{
  "n_layer": 12,
  "d_model": 224,
  "n_head": 4,
  "n_kv_head": 4,
  "head_dim": 64,
  "d_mlp": 576,
  "vocab_size": 1024,
  "activation": "swiglu",
  "norm": "rmsnorm",
  "norm_place": "pre",
  "norm_eps": 1e-05,
  "positions": "rope",
  "rope_base": 10000.0,
  "rope_fraction": 1.0,
  "qk_norm": false,
  "attn_scale": 0.125,
  "bias": "none",
  "tie_embeddings": false,
  "parallel_block": false,
  "init": "uniform",
  "init_std_qkv": 0.0419,
  "init_std_o": 0.0,
  "init_std_up": 0.0419,
  "init_std_down": 0.0,
  "optimizer": "adam_variant",
  "lr": 0.00109,
  "beta1": 0.9,
  "weight_decay": 0.27,
  "lr_head": 0.00962,
  "warmup_steps": 301,
  "schedule": "wsd",
  "decay_fraction": 0.661,
  "decay_shape": "linear",
  "final_lr_fraction": 0.0,
  "batch_tokens": 32768,
  "seq_len": 768,
  "doc_mask": true,
  "z_loss": 1e-05,
  "train_tokens": 331700000,
  "steps": 10123,
  "dataset": "wikipedia_en"
}
Each number is 128 + 24 x the weight over its row's rms, rounded and kept within 0 to 255. Layers, rows and columns count from 0. Numbers have three digits each. The size before them is the row's rms in percent of the matrix's.

# layer 2 MLP up, 576x224, rms 0.0404, rows 418-575, columns 112-167
097:128125133130137144082146138184146127133152153107157121146151144147117149165146129158164123139073124105172115119153170081080120098119104128103170112121110057105122148106
094:144134143148154106137168118112129095139132098130143116118114090127136118143124118125124127140113148130154093126207124152127148112159103134140100122141125118120158107125
101:121127116117142109102095152164173159099075140158170127136127122128081117121117125139112113170137120133115118128103104104131117148126130087144117161152142181145127151117
088:159143127140152159147112144156121105162124152148132111137115100147181128108181188141116114129144101118128138112174101069123142121122120157115117136123119142107112116134
104:161153131108107168129159128117122138099128130084129096107116133149146173118161086143135125115135134121109130099134089116150133137071129125130163091162158094092102107188
108:162119083111139099112107093092135139142163084124162158164126125073110164102133087181132150146137141159165161146150113152117109118135079148141125160093090138145118122146
113:132116149104133106125107099181128112041134129127105113181131164103157187107133117147154125118086132121114110094116147158119157129131070124131115132170127116140121144085
103:071112112133125094126153113127128125119135177125120124126122117066130121115123120087123134105136089076122097136150115117132149127148134155106156097129109108135150092156
102:116163138127167104152155128129160103167115141104099104139159130128156110084104135070145091106117115149159154117110171147119152107123102089145104144115137090112080095127
106:128141106137129131144168147141121130151150144128154122124124103144125163139169103138121111076140146103094154151137097092143146131118099170156100106184114124160156098098
104:099143104107121138107153115140125124127129162128154107123158169127135117115103088121142181090111141095117107149082112125113109126081130127140184125105133090114110116121
094:149114105123169136126116109112116141168096152114169089121145122130129141133124138118117148110187132123109137125149122114125104104166160118121137108107142122070135086173
113:169135123138120182173155143139154136125123142077118142113120149109100113126149105110098090187136137139116148107140093108147137160118154088143091134154113124111107123152
097:089105114083128154111136082125119105121090067105122117126124148105098113088104128124150115132120119092107095139113156097105139140144106121164065112109102081146117097104
091:144090172136150161124142135154134119152129119150155144114165162093117141128103130124115142122184091105153121088109145115107127141117131146094147155135134128105116126131
103:115138095163153143111168115101129111100099127116137147132154162148129103128084175102109174128077124109125155133147093104164105155130106108060135177148088166165136143159
110:130139137127126136146121113167107148153111106139143089145135117140116127135129160135137148078086132140127065156121149153091112132162156152112130167153148162126097106195
107:118126147120128126118146158110099130108181121117106148096112185126165109095150110124124135138135108153125140125150129090149153073104111183165080129120136153104112141114
103:165118086130090078145158081172150154170151124117120159070112167161167122150123131127140149131131141108089184138146156116107112083191137146122158117137112127151114166087
101:132119101167142110135165150104133113093145118145131164132134150108124134142107112117099102154090113141167067170147164103135084108177116125139155125123136139150150128095
106:108102124110128134095154155130173133131131173105146144128140133102140109060105131093130123177141130128103142107099110079145131146141125143155108126158137102170103155101
099:111113121087120126141119130150161117100106076130152136156097135153125130195088110126143144126122145159142111180155121111101127136117155116133142150130136136132132152104
098:149144147141153167107139160139114128146106142103154163152121129148128130107151085134118108081128149109134171093104100170148131170120150135124093134149106084102135125113
106:111139123154147102136163132181102124132137110125141153101110101113134120109101131110106149127148131149155124115112160167086120139143102120118098125158151107108128156157
096:141139116168097125131136139147139119093129156130141102097117112133146126096132122133099057099094121109132178128116127120115136140134122100145108113139173063127098140117
105:110130122133127155153165106116094141121127095127143089109118104130145138146150116151133129141116131121163142150131178147128151107126145170082096099175120137121076106152
095:155102127097109128114136165104121105139137130152151138127152129137157107126152119098125124160080057135103127084140116127086094112142122101103127121135142102128114159129
100:117152112097145119153154119111130139117163088123105120165149150127111096131128150148099144103115097133166122102113146090145140124146160116167103131173185161133098122145
100:121138152136124116146077161138086117127118136143123131167115099073116124116099146142128148106077145114153103160189115108157088103114141102109149136117119105139138117156
115:143117114093127108127145128123130140135104151115119162086136103124109126123152113129124140108166153104130083129165178130158121121131147124104119126131187144168149178125
096:128162164109082100154151141138142133097126126141133107090112092101082146141125130169099116145113133075166137148168110156115124084129092158123102155101118147135095140130
100:114111104140138133100139115153115128141125082143102124135117135143099151109131128108121113104146142103154131115127099112129145084185153174127121144144116112112147124138
100:108114146146148139098099117126132099094112167147152153088157177104159131174146123108123103118137119151124109112166139072117155129103166130111099131107127125112132098125
098:187146122123154086140138133152110165090173171123115151116146114091127143111137108129166121180121093128126107132134128074162127145158093113169106148147106150142133110077
098:109097133130128114098095093149105191120125127125131103155123147138133111108179101100086130101143113123097162109150108133086107141124141126155120123116160099143130103129
098:192130101128133109166136123136125141127112107121124163142127108129113132107124139105166085167096159147106120111177107155114123113091145101100135104178156133117173126111
087:092155110110128146121097129082098137091115091087134083160154130127129169171090150101125155128126066118127138096118116116098122134105128158097127145154124139166114146144
101:153166122104136094135094138153110152092094099077089130079143139157115146144121137129164131133106121140112125120153104154167106128133136149142129146125075060128115123143
099:121131115078138108125149133106093137138088136153188127089084144137119144102174185107165153089143087117149131117109134141150144120103136133113153125126141140136124152160
096:143144172137146143120121160090179113124134109119132124109094144120098135102145135118098128095192146161117123120147138102148135130128108124149093068134117147115114104138
100:082145135140108149131142127098105096138127133170106165154133152165157145146118174145134090131168087147144090120106155123114119109176146089134093145121120129104075157133
100:131115124126148160122085135135108131186118104128177148141144115123130123116112166100114131180128046122097177183137112124114152135104187155125105114146110153166130169124
107:134143150101177100172073112116127136124132119165115131132121146127133138147184103116129129141144100113127114121140124113102154099138112115092115129171119132121148097120
098:153105146169109148130179109142121137137095125102146179099147120095116124156125115107110112160146177121138172148143108108108117146160142125129128108119098114094088096126
104:161114131147114177137136147128167136083165149094112109113076095143126136145097142149101189099113148125136107114120168121146108140165145151081138152089096127132140156142
117:115132142164188104150144131115130099132162134150115117082139143174142093099100108145165096155127156105113165130132140111142080109122119160125136133131143171091161141087
102:122111181109112136135134110145056074140130152106124104151091148105118139131108097134115125068150094127141122132125139115120120112133184120166100097103135098150108162115
108:142144127116112156141136159148142089108112113114094126127129138143126117144123104132131093148084144146093125115099133127176146155147155113116135121183103149120108143143
104:076122130084112123126133118121101147173125132129133164130140140133151118127124099152131123152165124114142174080140136135161116136122120089112167104072132100140116126142
099:153130106137138110158154103163079133140151124104116124166117118145154110117165078138099122153132120155128091112094173166123156120101117167157099123158161149118119131125
108:167091079124140100100132124116155136087151137162114081103115078074185123139114138156140111158101137141065109147121131125126155146152047125107158123109141137147098094119
097:151145108111151144180171113076105117114097132153143115099155142148116167165110128165106140114120127108088091135144172123135118174102164139148099128125116179144106144119
098:151155202141072089130141114194135117149154106140138112140139119126149119114127158114129093070085093091161162122143156153144144073173132134147126137113103077155158113095
102:091087096117142177135094121122062118088141093083124137164132110191178117122122162147158106135128100112126126121127151109169124142150134119123121130137111129121145159129
094:112118145152120119125188150091096124138156113120132155104141097095084106135132103151093158148124152157110114119103142181121102154096133134111116105138121145157169142087
105:113151148103128150114093130135110129144110146121172101121095099115128105104137109086115133127143141193164136076114101134122112099114150138130107112123141122155122087150
106:104136178076107119131132145116159162119087150096077150133133126151119103132093143094139106108130134151108142126093142175160115128110097098136129169121116099144112142110
100:143124160101150100118094108113170165118113116100136147132111113119153122100179132164126133105155128121092124150102143123089142127146100110122092151196173156101172115109
111:110133116102141136081149117089067190130116148109098171088137107126134104143120127120163135143139101131124157121113104174128117129085159107121115125110122125136170092098
104:132138108139130153130100162135141131144108142111136114097155119106118107121102179112133137177092087130106107128119131168129131089102131124103087159088141155084154162130
088:164193069153153144121087140115101093098140156115131097123138140095100152131092112109164102145120110135138126133113112138096118131132095126137128154092086157129136146166
093:118126144150155145147142138107111118112083117132099125081176139175173123166203140152112174129109110110112123104128095093126126135134098155106130130147136131120095104128
104:147127158162112127133172151153156164072098128120139129095117130063102079110173152147075131110111134059114115109144115101129154175131097117162113137175133130126133115142
104:080102148123137124135115099101153113150082164141137151091113090113098138106119106104114143133150091201144142107104104124118124143123115111095167147157090133158130095131
102:112123113103106124113124156128130170137140123108129133151128134124121112095081149164141119088158114129109133160170086139095109097135128175122159103118142111070139126137
098:116120152147080116097150103111148120147129115127148093120126115173153092107139150120129174147102122157140136110187128112115105130130118138153146174089158138147133122099
087:123158122125177120110148114126140127114109124105120113142155136134119142079122110150105133132124092137137134125059127122090113121140110107158123114097107170131146097132
105:111144130116116124128107117073134090155126100143116155162120115154157125087134120121150128128142125111116160116099132111173107133116170173121124179101142120113128124120
095:126151095154140113136082118154127155158144156160138111130090124118140131103161140153138149098136101099110109141158131111152089133094146106139124122086116194129105133167
093:127080110132129176096154121118152147198150167094127126098153112148164125129109088154122123102136138155100132126136129160143156102143111094108128125156142107158185104149
094:111137144142121129122114131113104142132152149125132124121099127145102138150140127105087092176130120135117145140095138142096151163091100126094133142146112135144144133165
102:130164112153114150120111134099152160135123115145087080103131109099128127148097076202120147166135117092150121141121120148162136134111117121077138130128154123143121112120
095:159089133137080152131148161081145133155159146095152120173139107155131145118137102093145113170105160122142182081108133129136130112152140155130182097154097145126155131137
108:125150103100137126108137162151089118157075114133152141114130132133121169102109084125067079142131081124168139165177105102086131069132104122113191100156110093105129139121
100:145137149148084114162097115114094104104105139127105123158140117140156117134104148090136118151134148162143099153163098142122088117143111131127174122138133099139092154121
104:123129119104099138109129148105104165123189143070117159136124128200149141116089123122104134086085129120137170128111153094152106131133129097100129133119115100168165096111
094:176130142155167148126108144116116104128133121151146114127153137109126147160112152117163132135157161065165162122106132172098108100179147132130164151128129102128165147111
107:146145146126122132133137126164107089179124145133166132182133127124100181102144104125173114167154105130119131136105134126142132141136130111130092150129112128178102170133
095:179145161160122133118108140142117127123143095155110115152100107092141119119127178138161128114098117105156139104131111110169117141113123133173122153146144170139136161148
097:139152132137150102128127112128095148090115165147127144105105135153095128158129166149152122088167184124157142129102109113153109131102123153121150094117148148068121089132
097:149118112161133090078142123177099105116118112165123098114154118130107129129157118097130120090086163119136119124135135147129124141112146138098102129115129111156178118115
104:090168114125155124172130081117120121147146107098160121122112139156122127133138142161129145158144148169164146088130137123079091122133128154142144123128156137114152106156
107:145117141118134152165155109165109084123084125143137187103161123168143129146135124124114129111127164163124151172109192144155115162117155101109124146144161103114115140122
093:136127172136156129089156112126122178147154122114103140142140136138132122094144141153120119182115134128137154119102119117151132139170145087084135071121092115133149109127
099:141109118112093113102112097158103135132169128094123139149126110158161129151127113139131136090161103114165133092105164122123108106126151111121142104081132134130127132155
095:150135099126191136104080134160151157123116099120119113179154137130161124125134126146135137098100135117095120140131126108089091164069117154151107123117108116133116138156
094:125100117126152116095109129140128156140132158154158135163130118106127162095111138136146114104126154140087113112114124140118147154105188127110089112139081187117153098119
099:087078144152132079097120077119141104152093140130111141150120121186075096163128138136105117171126162129123148116168106146125096090178137126136095107063140103122136126120
112:114143139070110105149118117156147141109133117143114090110130173103169111126108140144167122129097118160123152143154140160080147088103115144124168129107122126137137164118
098:164126080142087139105085105072141137132127105128181118113126095135139138135128173100097117152143167113142138141104151152132132115132110186158126125134099133127134149105
103:154094094096114146136200115142122151129085115113090138131168132116166137128179131151120143118097123129195159169137168145085126123120126145101119116140090146107159063124
098:123132142126113124124142121135080141108107069123117167173122096160118115137155120140145123135173135155115089125141122110131123165123105113133126099168168143151104136142
094:128102127158108112165116126129103134113091117136113158112122147134138146163137118136102165120085130142119148125117145089134130089097062116151126122135158100123121175159
101:109138137114109164160153109106094158105168118097111148115128099168123125150134094137144138143135154180128078124190138098136136119104140126149111089150146159117132113143
109:135117106133147138131108146134118148115103083168070120161161119084123099088113139123165129150135139089148153141139148127121145121144093163133078117092126120130114134136
103:076132134137119124157152121151110085136152141145079156134109153157103153129111122098127124123120133117136110167130153142186141132118143091141142114195163133124100114141
108:148123137109097120162063090126117132131125093175132094119154188101173137139118107137170143120155143091151096100183159149084136125108084102139132161097132134117070135136
099:119121140166162062137123168117143168143137149112163135130103151138112117163145106144141106147156085089104083084126132146116154104110171116119153157122119146145143126119
105:120089161164078086138107156128131133107136101118148106103154131131171104093131079153148132115134091111102098115140134136132112117140150152110143075134102124111090120143
100:116147126123126118086129145102110161114139079124146144091135108123154128110072146149103126137143123111111112122183156092125142111101117122102172074113161118135167116123
100:120082116094122130127120132096149145065113148117126098145108155121119163129132121158109126107185122179144144103128129122107123132108121147169159087159065115146099138149
097:098117131132073128133138116122125121124138160114092107133110140110133167149143158142147117137131174126135170138115133103141106174148112154159132146108125093109113150110
098:103116142122147094129150093142113121157165126149151119102119112120136101124104109151154133101122133129137131205155109124079127106177120150115103113162087125150162113129
104:143142106111166148104110146126155138123144165124109106124125097119108151112096125111162149170118112117147087146107179149114130128120167152105133155100128100149102104098
090:099121129122109125097087128128128158123126124049102161118141125055085175116152132113150121110149092095112071142147158139121119104106159108156157143152114115111134123122
100:170158124163142139135145100160137122122101110146099152115133111093166137096140122062127099159134161130130104079144126144146136118111117145113113114107132122085119106122
104:127146092133131116097116134109137182136143129107138071123131107121127161127121111134146137152117104122127126125107097103114165136126147120146102165116092149116141144125
097:146093128109124154094146167110117110124089137138129155114116146154068151115126111152100152094133142127098094126116143137136125128130150098065096133134169108149113152123
091:154156112128130136147104109115107140141146151159114102129157134125122125115159098115079140158088095136131120104151086174097113137150128149111115143130156200121090134093
108:101124108164123123122142113109154104095095156154129149143100133094161137149193150107148147125136145174138119132127130188167100117099155163146162129164087152135139147125
095:093119151095086117122151085107115109121139132102149143110116136098129116148159134140156136098151124094106125133098116155132125115132163135111126133153120127118137132137
098:136124129125115161148149127139143106136092165082143132182116127165147133105114126140103152123138090125162125128162106102126114103125148142089081120107161121137141146175
101:129140090161111156084174115147129139152093128169092126114140154141121133109160141110143122152130157147173141141141118115149138148170105083123160068150120164110150122101
100:090131139108112121157082126120149129119104125116151149131129144085097161150131099143141150140137147107128144162149126135139116117107135126140129115134108136133131092132
101:143124143124145109122134117093110109088141098088132104087138115137131151116195173139174117141111146139089134137136150111127113128152124164148117190157103130134139149130
100:147127092112142154123119092105174125153113133135167121142115127152124160101158151111108158080148122137145145105108085091134138164145184095151093126104099151094155091106
109:128118119133087128117136116138104108144147101126118116139117166198112119135131129123122125122110145154153095117093121185174160160092136123122131158117114122141124149145
105:124100175136106110150125132113139113150127142141100152071101133129159163113113132115123119104124102101111186105145120107124130075144122168163112110143103100095114096134
093:128112116136156160146108082164074122137120126132117143123137116148137154114119073116136115154141080145136140122147110191161116153097111150129149126135075095134119158155
094:133118163132130127147144127162102112147146114087121122146090137116088114090147107109158141138140114148091123145092127136076138159146130096091127126118118103153133176085
097:106147115111145111133150122119117130126122113097090155077138134172119162096126135124143111140176135156125130141145114145146118071119177107098138110148094129087134136151
096:098122114164136141165116122130162109184144121103148138089133101173107108116164125141107108150122134131158157130140112100096148175163144133134153080152098120136160112113
094:134134137151146121118123137136155108129126167096138121164135127099094144084139121113080159108115137114101108087124151117112120158101109139118126118185159108129136125082
103:135140111138088179157148144130136113142100123134131111093162129138093091165101120115139131169112177127142175124082107137146119146122113140124112141118151142115132126166
095:148160104129130136114124147075133132156141178119148125124103127130103187137166092128129118130112119132115104159098115135097162104093147108119146175142121135139155142134
106:137083141116146128121063138136128142190114137117134097102160103124081146117086137130128129088082097114126148123117105128090123127114151090137137140129172121145108107100
096:162128150142121111123093061104106106114090109152128132142151111144112157162159154144122145115120121070166135106100114067124110159141136166156134144115144115104160099092
098:091113142133137095102141154179131154132117136146117104158105118109137109099114118140125135124107112155129127117111137090140138143137155083091114125154131136188118181112
096:115104109167070114114119117111116150133185164135106124164182140135196187137133083192150128148110081113136148117160148118167112136168130126161143082121158128137121110149
101:105141129141116147110183128093148139097123126161115136099096122111128107112153135101130101142099114109119123146107119140164135158097142129102111133133131129120158118121
099:144160111128104058079145135125146131087144145125136147091176144104130152148149139112118128142178118167184170157109116129126160133110110124130155097122100126136061181128
098:079106190123097119153124117086114130128127121103105168110112128158130096137132142144132135170089133105120102119131116108130119129148152138099170169132155111122142146087
094:093105107145172110101124105148120171151137136114129116074129118150165114144106130122189151164142149126120150107111108103093126123144148108125117103139140129164122100112
108:135145141082092075147136137128138170145157175113115119123163159135120130138114142101125127099125097135128157170097094120096115122095117118109152097101140088129127151101
092:159131108126145166178113104130116087139134071129139147140117123141138095142080149103100139103130139185140178104120109151124113113119107146119089162151173150137127108135
093:176092155090119157130105117114103122108161118121128123135090139123129143116118092164128127138207127174127168121117100134114097169118141129125099113133152153103117144144
104:121109094135093128141110095112156097122135114093136077145135151129151165144132150131103146189121150147091138080152126116152144106126122133101128148159148114163111105082
098:116108103126140126123180119102134072166143097141109094085099088124100116128089124135169086098143108097137104153128161188133142078153142090136165136127153151110144145117
100:103121147147117090099098145153148165113136119106160102158134166118120157118141148080160136105166122154069110161129135140073084147173107118129097098104159084144113097096
094:114105153130141135129138125149131165139102141101114129133134148117133179122102135133146119147127106113117133152139157133149142161118094108142156093107167165139097152132
098:150111132130120121111110107160102085126146149148129153177114070100138121090119136109125119104122112085093140110124167118148111190123115130125129120142142129130155103121
106:136131141150110153116098133116120088148126117128160156120122140109131155088112139140094071107178137156072127172169159125116130136111144158180149134138158119110102114131
094:095132121144135144155130158104134124138108126095117099154111111172188136092093141102113167131099094109155121108104147146122139120087148109092163127136132166107136106109
097:145073129133124126111173100117153135163110146082110133099142111112082102113133086116139143097118162089090156142072142155135122168136101130101121130153154080124123132104
103:123125128131121145124125119123117139140152141171135164140109163120155111166115120124143162129100157170084110111091111127111118132153135108129116134128111142107141099071
105:168107114118141128087132111107154113137109153122156117169119141118111181125154153087115146159122109090119134090131132174155123161093125148136094135094116092162123140127
101:140107142137091115147104128131113151122151127126107168103163196150093117167143120159147118156133093141103115163135178122127113150092102150130113120138187127095159105123
102:144140097127115126131089136157128153123144162120103157067112058116140139147127122151138111122153158107120143119145067115123097104077128148143175099120114122112091116152
101:154119079130151123141198136127155144177163177156159133125115098136102113131115105144106127155115133090103110134121118074099153103121114160161105151103115161136089116140
101:112129146137095136115145116161145135065098126174106136102155125137128135149133114136147120111097128130104139111155120155109114121129111139162073119145153141158093086138
100:128090137134124120103130151158152155125103148107096122112136104156105135137087123132116128153100125137130178152098114147122128126140100120127116153147142117168104122165
100:140117147119160126156132138135140137120137125129120125131117088133128106138114165144156130150134137172159102103145098121121098096146151138139116152110140149106120096171
094:106087146144144122150122110136097133140120154116106175134148115092141148161122116120179121097143141159093108143141101130098107139153125135101135103096129117130106137160
103:120124101100110094144166136146109117158097157110126128142144145164136132125121133142140107156120113121076123136098074131115117139131107105117122100090068083147123133145
099:119152165118143126153129115117132134123123145122119105096111179127121139109124102096140144126167117120093137138128111156110118158116104099101106156141139105079105104148
106:135130117113121084159158090126110121121112148150140097111121145117081105118125131124157134122122143130165103122123107145116114097153141106127151129127155161127134136109
094:079137107138126104092105126118120093150138139135171120127151098164151131139139140103147122169109110116112120148127153170101127159123120132150145121109115173156120170125
104:114105095150170093141136103101107105139090110158135101085143117153117142107135143085165118089121145128123092168112102153142149114169105171119103151141146165140125144180